config = dict(
    num_hidden_layers=13,
    num_key_value_heads=1,
    head_dim=32,
    norm_place='pre',
    bias='all',
    parallel_block=False,
    init='normal',
    init_std_up=0.0625,
    beta2=0.99,
    lr_head=0.00965,
    max_grad_norm=2.0,
    warmup_steps=320,
    decay_shape='pow',
    doc_mask=True,
)
Each number is 500 + 25 x the weight over its row's rms, rounded and kept within 0 to 999. Layers, rows and columns count from 0. Numbers have three digits each. The size before them is the row's rms in percent of the matrix's.

# layer 6 MLP down (transposed), 256x64, rms 0.141, rows 132-238, columns 0-63
123:489504546478450461535505474501531532523517490516512469492469491490478511523451511506534511493479527499503499438501476497472548516461508515487440480519515544494481505523491518515484525500509525
117:501470542531481504474539493524461455511518502505482513458486508507505477526547490509462505544458520463477492550519475507486512514513460525459527500509516466470526501519511509464505485534489499
084:513559503495501533496440479486579461515526507506509498518501495477525471512473484493487496516441492514506487468508510525500510505508491542516479522502466508545506491522494452474485483463519514
096:499512469520479484507466508498532438475523503516473467500533535503552492507539558496463497475451514485508504533507481506543562493525503494506485488476478496506515513526494522476470488496497471
085:432516471504510498493480471478483488510557522522502489527492459503501494473484497500509535512537512517515487536500494514479518482448450545480510488514490509471506506484509549522544449502520482
084:432478494561488486495453504510508530452494509492493505506475527490490508515491513502492534465533496551532515517475490508538496470494477519501506521448534542477486474523505485463494484478520522
091:490446502466516480516555533474488420543522494493486484492550523492486509535501507440513522496514478490524460490506508501512516525479529516524515504453503483497498491467508494529506501504483485
097:478486508496479531514499508502501481492490542475539525485520505474496481516504513488487484507469526473526493518523545458499527502488526500473508469454576479502476527469490511530540497464508438
104:488496483512492533482540486457517493437528515497516463505482514516475486507506506483477508492567502543512478530480443496534471532481500505533500478531450513510471522507491508475488541517500482
101:476532489509504496526475555522498496501538479492480494474540507496510450485502526508497510491507535470484506460454439486514458522519487492523520532456484521500503518511524467458545517529484500
108:477545505490507522494497489487457467509498544496524541535496567503516488474526491483560471490473502510524459456491481525452495499476511532489489487481529514479502486489508487506490492549513466
087:493493501477455457497507491468480521529483512478489517487520500528508524525468541475540482534537508529480455565512557510529507489502490501481460467506477509492476475487488490500500501511463543
082:477492478481524467511504472502544493484505499547537518512456494470515536472512446489535505501473481510532479542498429505517506494504512496476449486533514496513529475514524495532490522468507513
100:465479547477446500529512448530476493545485526554517498523532458512517450502505506483498495493455503499506483524468482488516465522559510482475534474489497486511497510494489529510498490494516507
110:503498519469553507465476485519497505503499505548499516453481522518498515504492480520514563508542499531488501468489552514522504480483457474516479477476498498465518479521476438518500518530512470
090:477486440530478544448496464457538510508484476530527494525513489479535519497523505499487501532495470490460532487514488485487519485512505475511524471525499497489533560523526492465528479511474499
087:532537527463557517483436505537503513465526502487497505463487504487491494508482473496474510495497514527501472511518491503526451538459503515462506496524446515477497508498515491493488559487519532
122:477439491461534462487456484527482509523456508500494505506482489496515541512450528492524478537479495450485529483508484493515516520540493498466508487497494544512517514483539499517496532507479548
125:490516515485510524570496574446495496478512496486533518487510488480503489484501519516498500464509503459496493524470478518522519544521493513460483499497520434499519477516515496484521483484521451
103:510566520481472497531481492560535495457467528519481468508507487493482568521488493492487518490508527485495504487494470483521494500451492487521446509480502506471521518510552501490459509511500492
095:467501508476485529470500510517501509516511456522551496503509445475539524496482452477482549522509490501454446489527549479516505479514527505521510533499468497492547488498466508478501498507525510
088:514460466492496485511486518500484447469494485486498469546523515518536532513521538522493495489484507501442463505527533492525483543557496518502535512523488468523488465472506466493512492456500496
125:498526566476532502524488505511505513506495528541475479504506508460477510499460453464560522485477539488491478474519479466448530520497521524530479499475500498519462493498521467518492523494486509
104:457453533492509511515514478556477488534497509510528484493529469518523478507493475465499483518498517486507495505530496509498536524443479546470494519484474477475522509480514527516462515474566481
069:486456489518489456502531505495520492517494486511523538538498497529493487515478485483571490490483508496508496537502442463467503462503489502474477470509498509547492513473519572525493525481512480
096:535518487491495510527482530488489465478507504475491504524435501505543501522549486537526493501483523473489509518496524515465497518517443500534503488499517543497541451478502472463488489446492502
118:511488471527469520480499530496479521467455518460510486546500496524486509519486491526522482506500474503515501510517491494483495512490496522503515526501446489539510537482507457509423486577518504
102:457506444489545471513491495483484488498526553528523514533526443498497513546507505486526472510513495486507442504485473511493491483498525499468514488464516519550495501496535488477509454520478514
099:466446520465503535492519435484480494498526492524448527512486531519492445512517519472532489491518496498516472537534491492498571508486508504505470516514491484492518527491477520514507477478513525
104:443508495491508467535508448482513481485493529503510509517512540530481477523513482508547518484443499515513530459532474464517514522510516485537481514516491508527448470495455528491477527489508506
109:540500474503493455512478483502521442518522483497547521459505529471498478491472517515537474473486454499517510487579494496478521500515507509484456505501481506491479519508541517537472476511518506
106:489481538460507550533519503467487437480538491497511501517527469470538486496465510454532457522495496541497506487495515500469511452523527503485486487489493490517541536472512516514526479493478510
097:497528521507494494492481486491507508549512549525497499464498538495516498528504505454526468535492465471474520481525390495500530491489515534481458488485523518507499509520499502477507502500487500
077:486462469507494501458481544510486495470499520543498507471526516449483498521499484495522503491465493488472502535471505498523503488460476509521563481544528555483488497536469523527529471511506514
092:480467548492494498510505513521489504457447510506474508514456509525546483508565507501552474547494512511466487492492493472465499554497489499475475510506544516499487459499476505478507517485523505
099:436471495486471515535487491487562468448502488508518523527515535518552509534490481519518510444477499489522470486462520489477507483485525510509534493511513495519497478475541487491522474501508478
101:470475488498543543467485476479514490509540488501485534525513501472462484482521521501480479516492475522509485506460503534520569541476540480478486480501456528477486496538531495507499503504469538
071:521424458488462477464516513547505490481470494530528504530481464512486515505465477529506513490488533493500488486461500486524517493492507514478521505485516501526535484462507564506551501505524502
111:519508478545472556495529482485491561495477492512488455473480522504473504521513470492518506512516439489531475524458479522499468488481495533488538504508450480503529480519501501542491519521487502
103:524511513541454504471531489517515473499499497534496512533473493462525470518495520504467471497487484459478471545509561502454509482524479512481514490529476484507507497509538482480539509451498540
095:482521510536534566462491519481495466451535522517495515506457455515476501510465491485530510508494510520459453521499476489492515498472508492521490489537478515539529497495505487551478506461513496
118:479507489544465516517459498535512474534476490522499484496427502528547481511480481484505506499469512466518512514530458500541453459503494500512515480500510510482503540535472511513480478505547500
119:523523508522492517480501504538549500449496494462482508514519517527490453482532484476508487517472520505481499485529469541473490500519525514513443508490517538508454527469509488438507534519486521
094:522472487517463497497470512501481438492513517461559470506495489502514544492486530519519530496491492466509523508501507480561501476491504525457466505507473532501520518515512495490558447504480506
126:487513538551477489534515516519523465444509528509508470466523494509465524527493513532506526480479486487506502502520498499529522484469487469503421475500487490510516474506527504457472529546498496
096:550552515516501508488492553485491494476461461527534466517505455501491517549501485510525482482522484491504528477500483526462520496507502454538466512494499503473503516508518454452500541495507489
104:450545492500486507532520482504470485500474476503524498545524477534529480476532486504511532502481489494512475468552486484477455473487482498488512481531509463516546570507505478491511465481512490
078:531545490478502489502441426521511454487483504496504523515500498552513510519460504482512478513467519461490467485548498532497495507474508527517498555511468488500512489485515501512534491522480477
104:523501531498501462508519459567504536492492492495479441461544533513518535505513498461484452492502495480521497485506500497516530523548495514484521465499500498479479514485509497518462546471525480
063:506480524503466505512484521512482460510545563505516463523498448540545512502528502465518483524448521503487474508490464512512520477524523471501532512493506502474493496485480445497486464495531508
092:470543484453483521467468479545512498550501554478483489477518488492489479510483570487515487514522520461487507485491454475515526475539522493481489518511477493519500526496502488485478536489501533
095:558465461471462545524524515501473488532511476478531528498496499521519480519495521479520472488476496488502518510494529532516479496496468476479544521500492497449464529506494494499568489465484494
093:515460504490497492492527516454513448489509514483499511494518481534511517481495483492524480505546504454499451505498511478530545551495551522474535474494453473531521526469466492497490493507530510
097:484487502481500495526535498486465518510471506542521530477509540469545471533579497477541486508517500435499532465486488490523492500517456479496515487500492497473520524484504512510491458501483482
122:464504501486462521494507540453481491499569505560513489512486500518532493485484520509491536496476521501511493483492503491526523508493511511487508454511528491482536483500485483442549478531440507
096:480504472506501507481459458506438497495462492531512505512541522529477515506476542549511528538464523504516482459493512479532507436487497503519475496512513511536519473456516496478503487509520507
098:492544501533512489500501510510482508466453464451475496489501531498529504474482525527497510514481539530496482521494472475551474511518497472506491483529484481436539477518529485517471506480488554
107:479522482487451532501443520472479541465507493513525432455522517483510496507518521512490448510482545505535506503489568504503506519495502523494499507523487511515483524519510485505494470527505466
105:516476531504512486520513534524512499526494524486507537453494500471498455525477487464516476451462478465513532503534475460517513506523467529508477511497483459496490561501513481506469518539528506
081:495499485509485493495468528503497522440519538500496517521511506517525471516477473529509482464533491502504497532492443446476501475468542480484497510531515467498562469457525500533497517499521509
104:475475481492482511479514468509509479479465431532534531505463479535534486505487499512476483523542493518468497491512512496497466518477473549499527523497550512524536470523538506503489494504462473
098:524516521522465502518490492466498466501513495502494463450487528509529500504510500509510533466453480474487514536557483523505500469466527468498498487531539473507504469523469490556555489491478509
093:502484493459469453538484510506525483530494524532519471514505493476508500465490539521581506446508483491494507551477470495502518498530493479516484496522520547499498496478518484535471492495466485
114:519519485528499448469471527499493472534492501520507432501519488528499514482447523505502540483481514521494557493499499477466481451468532525477508498483478520512489552512498500474498514484537510
088:539555503466491525480501555494484467502491481506524497510449517524500449537497508516501494513442489495520495522493503500493516535532483525461512538516456488474490498484535504488465473498460520
111:538507489499519482497491490516508474486516478482463486514489505500492515517494503518473511505525479471559554502566456496525470564441516497485495527499518461509516487547500506471495492498482472
110:522506517456505492484456481507507477508466561553521482475489484536469499515491483505504512544519507526511477445486477487472501484483476504512516495496531483579494516472531490509468498526503505
087:480480511464509471483535507453465462526486500494477522506526486520498513456527479512512509535474535455513472504475506513525512495483530464501506511501506518475551526503466467484486556537480539
089:492515469492476455516473509504507456475441499476500566495529470513533454506496516486550540538512545492512495534476492501492498507502485491480533478500534518489491516501476503475512495451515517
116:472500503497455473515498538532475515516469510533539441520503522492506525498474529482522524497547503441522525470470464504498502479463494513502533500543528494503523487492487492488441493503529494
103:490529489498469464476514531490486512502498491578454489541515476507496512502494541506488542473519484501475517486472488464519493510479546524519536476493534506506489483476530450504515456486524474
069:485456516520496501501469466479480475487533501532450517486494527526508500559484511498487501489530522519544521506493498488554499491543469520486524537519442491493491472482492490517496529480446484
104:509513530466511488512525495507529487530487498522498510506482490490481523485524487463479500467472486476482472516548529545463497521501546508499457496541495463513480512590476471497516494476520506
009:495573519485507457473506479490521498528442519490484498508517476457491490490523524500521515482477494492489508503536528521497523479523545515479486542473535502499475495478446488549533513479473502
099:518550503465491487509508484449488528470511481539524498503517501500500461532492505543508552502506529516538510467461516505474490455516477530480484529461543503508502478527485482502466499455481514
101:457502548465482552509521491501477513514481498527538490464485542487545502495518527481551517501505502501466456484513486474484475480482492494483460481521493506545500490495499549473528468530511477
095:505502534510467493520556522492474496521493506466459503536491490474505475472520524500514472490539515497512491455519514491453526523507516477454547512465535520538498448514512493504499497490449515
089:498486499548473508482517556518499492492442477531496520534528476496489518507556544472444505482460475493456473511528507519496509531537498526508494477492444514485501500505484479516483497506506499
098:522567548488502498460506502506517492463531511483480494487549482544482496501493519506521499473472516486524482463438494517510493519527516474485520432477518483521492484477485500478527493524529513
111:457459477462483518550481496472492486474484515463501529491528467488515481504538501524448490483499475486505559502485517488494514562510515474516482531551479491523518465519508508513532510495517497
109:494519551499501485521451556488526504473503515518500464492521498449530488476511507504515502455521529495467515468498508553507514505472527452516476512537533519514488484484504507480503482517489441
108:479571469510489504519481489482492494468513505487507498518476474463563481455520507497499501518507469494490476485494516496530509470525488516507497519483473527530481498533555521492516464489457563
096:506508513508522515488513538460489511472509545494493498517489504470499469539532530506489450468500468555489537485534485488529489439496523520483500504460500503531526467515506457514485489529485458
107:509434485486488526482509484466515474513497542531496491497527495492490542488520471464520496501479514531449489501530495529475527489481489503483472501511509538521531455521494507533548484517534447
095:520492497481498551475519510521479535449514494483454529514490512493505455519475465521446500485505535485492474547512493491539457503512522488499499510553495517492475485488525520514464548510473495
083:434465487460489528467517505500480471520482504509540500489497452511496513502549500468496481554484510509497497560478537483488482482511514481487475501519472520528530498487506530551479521478505524
126:500405466528516498508484501488501528480546496530484495487500546522498498501506528480489526440531461488516494526493538514519494482510491501460500506473494523512503523506460501457516530476509514
131:522508490526519529490502517539497502523527525476523493491494543480441507490425514483521517485525488481535470482512469475483501497541485468500512525486534453491495525463503493552516499501498461
115:492484543517491489510516503542480472507506447542492475465506524485515511494437517512569482490468514496498486473514539516482495530502500476498463482511515448491543500491503468516502487498518547
111:498545495498514516478489475502536530484506513478507468504510485528458521488480503443510538512466523492543533493452472510498516428505502468500476490507507540513504460461529520517486519521500526
095:514454496485452475524513536474496481497539490491543461475510464525554489502503487521519536491529494513494497509518454490545467515493464490522533516505509468525480444524501511518498519485485471
105:488443501504527535477521496479509519486517471485496496501506558484482467523471490455469479499481530521506534490484522478512514545529538475507474466524471506500536542503475520528456517487472522
097:503508524514501508551472497511549455519483520474503486490488493502475516508522488519440478498485490496491499524516550499504509541467497487525488500519446483503492487519482414527537514478518518
093:428538490492533487466489543470463484487512529515495486499547492526486521506467491488529482481510537471510510483499483522465556494487505495454510496530516508512486555484517515492491502521517459
107:536503508517486470502520548482501456523520511477529544514481523513465439534470514482523498504501548491534475522502536494536508451508470494502482496496501481524508504485520495464527499483474448
114:474479541510484481499502479530479530505495506519530479465485454499512492477489536453497517499467482521524546504488442523466472535535489546490523527497494461490493549500527483494483507507539489
092:509488505529494524483491512456434503521533507540481471491511478487471529527522502508469468486475491472541487505546498480515532484528517494529519503498538501525474521485501498538519442477521456
085:503502491483471493499529533515496495523472469534587485521494487525513498507487491495485494538520450521517447465500505517446504485543511546476483489505501490502479455475506517505506498477538512
107:535514544518492536504507511465561497475462477491495485490521546488506492472494454473473512469484518510515470512479534500525468509523545482516517519507473528483488443503500505519527498462533479
098:475523508511493552459508497459447458538472514510498499535471507483538454479493528482504514529517506510509506507515508476552483507491491515481529459478558504509519491529462516500498465474495508
096:472479509463480519508543471496455508520495502474465520498493524470502485544554526463516529507472480483500485542496484542477521512503496504511538518477468508538511514434492514500488533501501461
102:521493476472485459513480485496472431546503529518527513482460489515507484515489512538522479541480469503518527509501502493486486483484509526555486502502504439501471488528531513522457494545506511
106:509526484494442534479524500506503508528470520487489566513474514524463483496476501509465479536463531557487492532504521509493463509519504509503522516517491502451483497518452508522509463471489527
099:470507511506512533477558486531449450491460508476509522532521527473500506531495481512494475537488484554475489485470510521466466491512486507527484511502478524493494489494520505506526568499474470
102:498502492503523486511523483484498511505482447484508518505480502507511489498570529538479525503433445498527461542489485514523523513505504470514455511518437496518515509508521499490491523496458476
087:498538551468493486485562471521508511479503501512445479504494490488477505532559480455460515489482478491527482531469526503515520520526509467476469511493472490507528519457527502530490517494508512
099:513545533492524557518525538535485508490489476517530494532534515496481501489505502529455495518505494493483497519446489495485509502480470506460465518496508535507489474475470530474527515480451445
# layer 6 MLP up, 256x64, rms 0.164, rows 133-239, columns 0-63
112:507506470519524483506490507520521527470512475484468484516497471518487505480459467550464500420541542478504517508469517517520512517471507481526482535515516537481458518479512533499472471514497505
088:501478527507496533516450575508486510487502489500507468474510502509498524501501529497486447521532483525471509464464541514503502497479495524531540495499524532528514530527459487503483484555486468
089:558500463530547509525490510535521511510530450452496508431489484478485508522517515493499494495499525523486524505512482489549471514507517493486473466470495536505460504487496492521468477499496542
105:490510532491588477522494543484483559499473468500535493502501482485475498517496505528512501461488529482548510500506511457520463488516477515464549473477495500502514485503464498505515475497474508
107:499515493525547515476461511509496536482476506520477475486499515499493488516516441547482472486538471516540507463466506503441472505510463514514515525471493536498469523511497466486462505515537519
087:509524502515529502482502514522456468458493464513477514467507506515491516504531510489489518496503443509514517520521552446510476496454488469480520516453544466522497479536470508485508517519543481
095:507526477523481499466500471523535506440527500487495509473506548553512515481465484562474495476502500520490491459498465476500523473543485553498479480489482494517538497483498509504493516536500466
109:552488517525508503525503481565480517486537502505499468509481538502478531504490466511455482477479484491504533493468515458517522487498498530481500529500559506441508541529479489521475501495491529
102:489521478518499486501527531483478542442501504508492468470529504539455516473514495506498498483524515450509532522548492449474490469513426522483532494511471479507510512484500501526527495497502483
102:517506510557528494541500499551490508473499508495465507498454504505478475511493460496469480507499536483550505491450472495536532505447503509496506460464524494455512506522496465535486513503524511
104:524519484518512493489470532547493499510498494511476468452484541498503486498515509542514513533502494474522507451492480464456481477530490542511506475495491528482505488517466434506534454527526518
084:518519500476471478497497535504536519454494483488516520478501502541488498529476523511481490503486437569482498474516545429502495521488469511538470510517516533511495509500507491512500498531541483
099:499551481476498453499502496491508494478492470493511478510478525502479503489521506502541513482530532526507510462487505483479421501487479562473499534487528523488483510524481474526444539481508480
123:484502508491530494524521508544499555502519475460506498510478509502466543494483461540494505476527517521498539495445494472523522469494453514507501541499558488482498483504505487463458525482523520
089:554509515490492450497494538546506524443503502510473526524467508497456510508480497513488500460504517540508463499510505455505524506478502532463485561477472526526490474488528501486489502511534495
097:468503508495531536432511497476488531493499520452508484487500524488501522488494512496509534479570495477500519499497505515482474507491482517560494493490490531488464557504499524493531444510520465
113:501507507491503514465502534506501579473504508502493484489533506479484513452469502487464478479542491545515514473517517486521486502517487496508479471528506487433483516518462491536518504520562508
126:505520496516495504486502509482547542463470510478505476499495486510476536491465481467467523507550496543482492439516432513523518500536479492518482511487537529499480491497522500521478511509553483
092:530540480487542497483462491483522534489506518479484474520509483518459507483492462486490514485512496537549516497503504461487509530461489536495487485499487515502489556487475466459469500560544500
093:534502515498511505490481508469488552499516526496463473534530543455459515485522475501508473468478453489537534488480483464474521459538519503499537525534517512506473518537500482474487520498481495
086:491533468555505521473507486485492508477514498504476524498464529527452491506490473452481511546505474486554490515493496482483520489482492472501520544471508552490489474506545501478469555511502508
113:504518459496513513525482520524479551503538472483452488519510498498489511452464536532516508442537503477532488522491493472479476477516478500460523488504474462521483542505487486488511536494531527
096:488524478542524515519460510478470491482523484472436455507521555517495518497526513510508502447498517489490500515514467516497486502479475505541508502472530467484522515508429490511499483508506545
064:486502521452542530514505511519478490472493497497511524503485455516481505517460490496552508488537473521508511431521518495474470475511493537486519493500543555505530534472491486515481509473497460
100:478543498490510489487482491502489517522511462486468518486467505515503510505511517557494561540519508479488508537505515499519426528473474494493493490482502486470448509490508510493474443460522477
117:546533491492508535494504491487515524476493485452476499511505525484479525511502525529502522508513475494538482534487534449506425550476498507473510522509479480518513479514451489488448483493492527
101:517517493541524518504457517493476513500481517490487488525531526468430502478526526501507503442493503498528518502471494522531519489476425497508480472517499483473518478501487477524538463523482532
088:504516481574489515481494499486515479454493475471513484492498536536469539533496485529518543526495531494502528484521482457491479440507491518489502493499562508461531476499490484493493511534511501
093:477528500570531477505500506512470528486482492437451480466510534507472492515515500491509499525522526493492515504512474451588507465488491489509495537498483469490509488499512517491494518512487494
099:482517491515558494505462491488546480515512483475463471509531507501465524498498487496510508484523519474491525509519524454542488474488506489533541523506536480487505479502502499455414516524500487
106:550513494511513501476471515555485504462546513536488486509512474509447518508499504495469497526535494513533484484454460471462521451491487495495453522505505527528508510507488518514496491455537490
096:500523485516509536494452525495510482511496488509510482501535500527469467475502468492501493535603465546520512458458483487498495498455488478535485500497515496520516486496487515516495528497490534
084:531508505494517470495451500500521538514520494526549484495489485529490507506489480504490497504529518457524494491511518479524470484470494497440507544460512529539500498487470471420492528533504494
094:487498492478531494518435492532574522510530506505486460471515487499474551523471519539481520492478536517506520477482464505536490460493513505523499479503486528503473519487485496496450498490515466
100:493506480485509496481489559527496500505474489439499482465476512542493532511484508518519477523509510512529526471510498477492512481473457501483565521485510536517476489553468506502511484478553469
101:500507533511494527505499542454473527434510503455482545512515508505494500473510486531503520512518468496523510453486493533480476515439467519504553515500531473497488506493489507487490493545536493
060:523518493500482491476492513525457505454483518519511490492456460499536534508519468528502510510516449480495505481507492527509529455491449508489479547476564453520499479488487490479517517517486467
105:498526482485505490450502491484513511476520532493476458483509486556477508489492518469515516465488493545512503498522466478481497516478441523544520499480520548508472543481519490503498485549546478
098:564508508492493483476466497500493490482510505522510498479510504464484532519545462506510519462501479485517524463450535525513495503453484517518483491510511519523521551525447489513453473519515534
097:491507465533508515502478542506463506499537515496490481489493542518487509524484537549500515501495490451496501511515532475521481497487484487486502511470539519462486501451432446478548521498507515
107:515544497523536465516426511516505503483450500510445507484466509517512516474515483540475516461479511507510483525496494480505437477460471533490506503487466517524491524504530518497511508503506525
116:546509509508529528498471498510492506467548474481510474522504498486439527528531474543492503520535473511485526484462507527514515471495456523493517485489485487506557476496446511462511528489511491
092:497558530485508512457466474476497538490515500513522477492474528490508497508473454520502530510514522498495503465429496529473453511460469486486521529490522538521490509496507496563485499497497510
099:505534491498531513467510507504535531466516496472454491517502464517488499493453441520499502464542477500575523474473474490479491483492486534496503505479502523505527504499488512498474500548549495
108:487507436525523522490490531547485492458512512498516485496486484496487484495497458532508448456502489503520511496523519481517502479507511539520543478502547572494503496539510507507466487511463523
112:503510459489513462498500522510535492499531472477493498462481489509477512478506478528473503510540521570499530499464495492512497518504492498481500520513484552529459517564491506522445492459529480
076:489470448507530484522499549533518518490510475491500482516523496519481483512486515554477516467490490559506521500501511459528520450518476516428528523474525496532500521517468502488506503506509520
102:550516459534518497514490496486483508485512495472471458461508502486507503512478471551502510466496488496485499510507507513521493466466460541479521510453549542511516508495486479524547452536517483
077:510516462519508492484507533527493521484563509520513526479501463510463472549490456479459466490519492469566559498477507489495510464486506483520494472495522518528498470511494509517462492506505495
104:482493487495496529475478552478474520457515503494464504444514490493470541502513471515474517500503468488504567503527529509497511500480499509522557500499498514523495523454466524473501466551488490
095:499528475545494487476521469532555514471479511486488474497528502518523524501446470503498503474521507515525483460462448497458526475523513472534533488491494534509511471508521506456468495521491519
093:511515486508550496501486466526517494529515514473480492528499472502467459491496489491501474446507499479551510507488485449512506480538503479510500485506516548429478533516531512524466523480534477
099:524521500515509526478475486519474476461486502497448517513487535492496505461532455522485501481482487563490505512460533510482525495493503517482497457487543471460521509519476478494514533554516532
120:502558477501482487508497506481533548489458485500494502531442501492498530449478527512499520477557539500514494518468479473515465523519462510506489508517496493454447505500509469503498511462500504
096:517521517479525475453466497494488498534494505513522460484505500520472519506502488500509524493512538464512494483539509489501467474489474509526506522489527503506467554540475472534423475491534458
101:496527448519497504475484531496508518503508479494482483463502506544500483521478505494492560471506474474522480497493499488493500477550488505450505518462502494563485512470482501436525530523520537
106:503522479542531468497515480514514494466507475509452495496501538492503509506483428506462540483500472496474557485470480528560487484476506530474485503486538518479521489500525504523498528508488531
098:501532512564537478517475499490486510484490482474469466510502524519481515464498533523509543495506518494509501511468496447506466471479474499546480517484508480454467513468512469465526513551494520
098:485505492541501534473503508475503510487507511484478442492483533483505518470519531455501527454515488503483504521465511499487482493538490524562506510466520514469451557551483495491514472494504491
105:530520521510505497505516532492554517447505450509466480478490517516517497527516462504461507556521475484488513480440480483487461508505501487507505508447502523530512534530485487484486535489513475
100:550513442477526467482506513488531499497521455489508527473485489537465542486524510467515523508558507544493481481525463484495461492484489556509509515500503529525470530490491486483499515500513485
088:502533503522551531466463488509503482494507475506515530499454516501481538477526539475489484527522523528536487480501515506531485524450501527499517496446521476488545472523466501462485528477485487
109:487527452514508510460440498533528519502496493465484464522510472524514474504468476528511557479533497492487549492506479499499456508516528533498489484463522549493493530453494498497509485512482509
076:509484447508516509494523514506481522482523504507490513482512518500451514497433501473473475509522442486499517481522529530519521452502515493468517482468556498504495513470473487523512551522490538
112:562529505489500511458423480573513508503491507460516485531497498527487493502505546510516539467502488508543514493500498471490464460480498513500509497468491521510471501515490504513491496532528484
099:506521437560503522483519495489514543495513491478473494493513558455503490480485504519491517455531504498522520507469497472515516481534473497487515480531475471432504472506480499487534502494482531
089:528500501509529522502498539500491479481549455493532540465498487522466497523516509517484525442498468515489548501527525459488467481511506499439493497486494525515458506531507506510484534512522461
095:524514510509522515496460508473500490493510523505469486483553481473441505478509489532488506489493458527471496486487523500503524467532443540490512476511470547526474538510465518512511538514535471
112:468516494502487561465514516489476521493508495470500523509494542453475543513498474501486468523527486516511543487491535500518490490472454468493511483516538477434547487527500496476490536498500500
110:524524465516517491475496502549494507524538485494495515470522481540508523490494470485502508461522517456525523499509482451520498433478508473500551502484490503503459519476539490501504555487508466
063:497525515483520472502525548471515501497510538506491493488483463468481520500451473526536492519484496481494506438520494503480530479506489466526518487533546528513515523502467493481480461520537561
104:494517517537539482466455490494515540484472507457499460544492499499454470539525539521491541482504509487529484505510504479517492525478484502505482516480524544447511490471481504496518465544496486
013:564463497479499580514482561487522487490504519482503538518496527485483503509504463536519518507521508491519503555504471495500496512500445488514493479491510509484504546467512523478495521487528484
114:507517490503512482482480505466471541491521488455518523508489487543498473525505468481495498444491512483538489491496534514489471529489509468484508516456544572485519503487486494511496488560522539
101:483531473537486507488482503493505511470490515491466521510475519491501531469478541477517467456503472524495514501462501489476487503471477512549490546471517535450517523484542478479503546534488541
103:487511492531563464494502547495532532485483532479440456444502515518488492487517456513504502485500515514531485490481459520507504504463484501484494546480486495522502535515532499504514456523512494
104:503508500485567514483477532537470504526505476509502519476482484489499534510501546501455471483509502521515484488458516495489495502494457526543550481487518480474505511540456498469498485495565506
095:458521526517558521488524511522479508488508485496460526454485514427505487511520441531501475433499529505486509500505485491518495468481531516498508541507522517496499527515514515504490481489515532
117:522530469497502482505496483499543542464466476453518495518509479521495492519514482520476548478508454465486489507497511462516487506519486573512512517506514519506507519454515458503496488547497456
113:529499500481531521464502519532483499471536495517492545531488481514466543478456507462487499500509515481509532463473529480510501508459487520536494490488543488448534510483504452506529497505545521
106:517538491497503471510487517472470546483536495492524481503484504540503450529513501529524516495485504474502515482511496451503442485522476540486542501458505564514524510502482467528495486479471478
095:504513478485514473506454511495506580495481510485488504479538484489481502533449527485477484496521497504547468504449482482526516480472464517504493506523468510551517499487456492515520497530534484
099:498498506484486500515479539566502559428476476462503509512502512505498528514485511498458506478477482527492523504486514471510531536478490513501514495495506484473534475494474449482519508522548533
096:530523465497504533482541495477500506510538521526489520433456524514486512513506472477495480450508508511489514479511499482464483489531465534453516481450500536493512535508476485474463521518502517
082:513505524503552503467466527502466493521539514506485520493488503484471509494499476511457513519487449482495580508475499498504520448481484522478527527522514511503461550526520502505522543504515493
147:502497500542549511495443494523492525470503499488481487483491546507484511503515444509502561478544512515513517479493508470491473479506481522540532504481523536496484508477517470464457489525544492
119:533516509541537474501471512490523481486540468485448492501512523459470520489531513531506542493488498499455518497463550467539498460491463507504515513508500482492514500552499479469504464506525499
113:483530506519525453508436542478462498502480468493461460492508519464494504492523499550515508459485521525484531488509488482515513482536515535514512512518561480485477514494489490485521453490511519
117:549536448489507530458487493546486524494492521502478497487461499542506505490507518482509499508500513508490523484480492494460489491531442570509486481497490511543539488502506471463499472525537503
093:491513486508540523492485546532530492468536469480461493481466469542486525504490517508502537529506489499500527511465510491515498515474500471504528495499463523547448484510528520435489502510544494
106:501505507524570517524504502516526528485508467487499489522508499504499535464511547509490508521527471520484472499509466503516470509498471513537499453497500485418500536491474488462459537513499489
101:486517461500579462444479517516497532496484515493500488483483544519491473536470514485483485517512468489495511487492498527533494479510468484496481496470491515529543464456475509465519516542520506
084:528539473536486490518495494561527510461480464470489489516485544516512496492498461523513501495555527509511499485478496472507515471485488465557484493474498466525520478459488507507521520469470539
104:532510511491526451511483525494544554481463498497488497515511479480462566507501523512499502492502507513505486486480448495479483465522466487521516560516512512516513501466516518476452475489484541
108:500516501561540505517481550491460509464480476507469466477511524519478484461513484498510490508503491483502500512517494468487465498481497515524523521497530482489496543473488467447523492546495567
095:511521512501563552486501474535509510485461512523481475503435494462494486480494507469479538485494510543505489506445473514533480502529513493532538502476496488494484493524537515451510504476508493
081:524533486520495487474438468498496488482527520527481433476543482492492532525527470510475509501489491470502511501514480456520504456482472505541510508471489513508519512527463480486488510552492464
106:575520479509507499493529527523525519454541480501491492522510451538490465455475481479508505458572504513493519485471492506465516531512483515492489461494510485497520503484488494509508502506536480
093:484521513515504494522508489467521523465559475510492505475483497531478516521497450536457486510505544466470547533499477506515499532459479525519486536473511493434502506491489488516464510512490510
094:510507505521535494490495529523464494494522456483475513456452543543511508509475450531445526497493474504480550501495525477485496528489500481511515475489535494511503490546468501500543485516515535
093:481532519517522473534509506517530489446505458506474494484456529520502501493501494508495517497488504531466546514452502458534480523464467503468481474530492495474471532550498500480491534523538503
111:497511486496508535458497475518549503503507471472499520519456465545473486503463479486503515519542491518551485476452540465495537517502504475505504481479499534508511500501502523482486561542516493
103:547503489506551511505492534462486496501543459488478532511490481504460508462478490505422480494530478507489524515491524521489514498502488533517517525505508501466534493494459516445491520473498533
096:529491466480496548459495504517489506482534511485492531496517529523513538482492510497507473458487465506477539473530541489499470457484505510502523488460564486510501543503499462494463490514531534
097:493509464512499536502513517483501521472491496494516456483515530532510517536482503555486529506482464490494515482528491467523480494512463523496530469477537482515506482460469424468500512552512502
108:517496489497562514509446487533539494519496476511532483483457467498494501551491477511487496527541500498494507495477488491539498494471493512512524521484519526463526506496463541484437530500516460
098:506497449512546515534499537505541504510505493449487479498448491502496516531499491517448499499516485529495503520428514511545534528509487521471526484499510529450491500469480502505486518476478496